config.yaml
head_dim: 64
hidden_act: "swiglu"
norm: "rmsnorm"
positions: "rope"
rope_theta: 10000.0
init_std_down: 0.00373
final_lr_fraction: 0.1
batch_tokens: 65536
Each number is 128 + 24 x the weight over its row's rms, rounded and kept within 0 to 255. Layers, rows and columns count from 0. The size above them is the row's rms in percent of the matrix's.

# layer 5 MLP up, 832x320, rms 0.135, rows 439-444, columns 0-79
size [ 96  97 101 102  98 100]
[[152 144 155 195 148 105 106  93 127 107 124 144 147 106 154 171 138 130 132 148 133 131 129  98 102 119 138 141 113 126 122 133 165 162 132 121 118  88 155 106 111 121 135 127 136  99  87 150 110 144 125 168 134 139 128 128 102 140 124 146 176  86  96  88 127 119 118 138 105 139 158 124 153 160 141 123  78 132  82 129]
 [157 160  93 136 140  98 139  74 145 135  97 110 121 176 131  98  98 153 156 170 121 118 157 129 143 111 103 114 112 135 108 125 138 137 129 141 134 141 158 123  99 103 142 148 106 104 124 127 128  99 118 144 101 109 126 144 125  84 164 143  94 109 101 135 103 135 119 109 166  94 127  82 144 128 151 106 134  81 141 111]
 [105 110 177 127 141 159 107 140 120 113 107 133 103 125 149 148  87 141 166 135 127 121 128 136  97  64 123 134 141 102  92 133 120 124 139 110 101 107 144 119 121 130  88 138 112 118  84 174 132 150 140 141 159 132 101 164 237 149 135 131 128 134 152 153 102 101 120 144 138 185 107 156 210 121 146 145 127 170 116 172]
 [123 108 139 125 115 140 142  86 161 126 133 121 156 127  99 150 168 154 114 129 100  99 126  79 171 126 190  84 139 101 115 111 108 110 124 134 122 117 123 120 136 146 136 129 151  79 101 147 112 126 161 129 130  74 165 122 149 141 185 140 134 128 116 120  83 134 105 136 110 109  98 176 149 136 119 105 150  88 148 131]
 [142 102 142 128  97 136 128 169 123 123  98 152 131 111  93 127 111 126 146  88 157 111 119 131 113 132 147 143 126 124 116 123 123  77 120 127 122 102 122 115  94 126 143 162 137 127 147 135 165 113  86 139 169 119 138 132 112 135  98 163 103 132 107 132 182 121 157  94 127 126 138 130  90 138 139 111 122 149 156 150]
 [118 143 120 142 127 146 148 168 163 161  73  90 119 148 143 112 134 107 107 115 156 131 134 134 142 157 138 132  82  98 130 118 118 160 129 103 119 115 137 121 110 142 144 133 106 127 128 136 165 142 159 122 142 112 147 110 129 104 103 163 152 118 133 129 125 107 123 117  69 136 110 116  90 154 152 157 149 119 117  99]]
# layer 5 MLP down (transposed), 832x320, rms 0.125, rows 439-444, columns 0-79
size [ 95 100  98 100  96 101]
[[ 94 105  78 183 109 134 141 113 149 138 157 146 167 105 132 116 113 114 141 117 140 140 117 137 122 194 152 125 105 134 191 132 127 129  66 139 132 123 145 102 131 106 127 130  91 134 133 130 169 128 109 148 147 142 114 124 137  90 151 131 145 125  90 105 148 109 161 169  83 101 117 110 153 176 109 112 125 105 148 135]
 [143 171 174 112 140 116 117 104 143  89 137 154 114 103 156 132 101 120 150 122 145 183 142 136 119 110 112 106 133 125 136  84 162 115  83 107 161 121 125 122 117 145 114 120 113 119 100 124 134 116 131 125 128 118 123 142 135 141 109 100 141 123 135 141 116 116 128 110 124 144 119 159 103 174 104 140 151 109 124 140]
 [111 136 156  90 129 140 150 121 114 144 123 103 121 165  98 128 143 135  62 119 184 145  99  88 158 137 144 127 116  56 128 125 102 139 145  93 153  59 171 125  92 130 135 130 135 111 156 132 143 138  96 114 138 149 139 119  61 114 119 159 119  96 118  83 140 125 113 143 133 123  76  96 152 149 150 115 126  76 143 152]
 [ 91 103 115  98 120 123 124 141 108 104  93 135 161 128 107 148 153 100 139 109 175 121 102 130 105  94 130 113 112 147 149 150 115 108 147 137 138 128 172 122 145 120 166  92 149 137 129 125 152 115 108 159 154 126 160 104 154 136 120 128 136 100 161 124 111 118 106 123 146 158 117 104 125 163 106 129 130  86 135 144]
 [140 133 159 105 130 147 157  94  92 129 107 127 134 154 134  97 141 165 115 128 131 131 131 120 155 142 126 146 133 139 111 135  94 111 120 137 121 133 131 140 108 159 183 117 119 132  92  99 137 115  86 123 108 136 129  91 171  79 152 168 149 139 117 147 187 151 152 130 130  94 150 110  84 134 141 107 157 136 135 101]
 [137  80 159 118 139  85 134 111  86 119  85 121 126 168 134 119 136 114 159 118 142 139 141 143 186 121  96 152 138 118  70  75 128 151 122 109 126  74 123 143 119 138 133 108  89 183  97 158 151 144 134 123 147 103 128 118 130 133 102 122 109 158 135 125 108 113 147 145 185  59 148 156  92 132 148 161 202  92 100 142]]
# layer 5 MLP gate, 832x320, rms 0.128, rows 440-444, columns 0-79
size [102  99 101  93 102]
[[111 130 134 104 129 126 123 124 136 140 122 118 144 131  93 171 164 181 132  94 125 166 140 131 124 126 162 109 156 144 135 131 133 181 112 125 112 167 133 100 157 114 135 106 147 134  88 147 151 127 164 145  97 169 164 104 160 124 126 117 118 146 163  99 116 112 160 133 114 102 146 119 112 182 147  95  61 151  76 175]
 [148 119 124 117 182 156 165 132 106 117 156 131  87 116 151  86 136 139 111 139 143 131 121 107 148 126  89  93 126 103 110 102 120  95 114 103 133 118 151 103 132 159  99 158 121 115 189  89 107 121 131 124 131 125  81 106 120 144 141 121  98 115 135 154 150 130 138 103 133 109 158 161 109 134 115 104 140 132 136 116]
 [143 141 171 108 124 117 131 122 183 151 110  92 143 133  73 139 143 138  97  63 114 144 154 140 151 163 149 144 155 102 140 138  73  96 133 146 112 108  99  96 111 110 107  91 149  95 127 109 139 141 137 170  93 166 133 142 132 137 118 150 131 131  98 116 109 127 143 180 136  67 122  87 156 173 140 136 126 164 171 138]
 [158 168 162 112 129 132 120 137 142 136  92  97 135 144 101 144 194 154 122 131 148 120 109 117 142 120 139 115 137  87 112 130 109 169 137 118  87 133 147 128 119 120 104 154 149 116 142 104 133 126  76 131 126  79  99 128 131  92 153 126  86 158 179 133 135 146 150 148 118 108 159 106 139 118 154  96 186 111 138 131]
 [127  98 118 153 142 133 122 114 135 135 151 105 129 140 119 117 135 139 130 140 124 166 166 146 106 100 114  95 131 125 175 134 164 126 120 126 119  90  93 113 115 127  82 113 176 131 120  84 104 137 129 110 113 115 127 152 131 136  74 131 160 123 144 178 133 156 102 126 106 161 152 152 101 125 142 174 167 135 128 129]]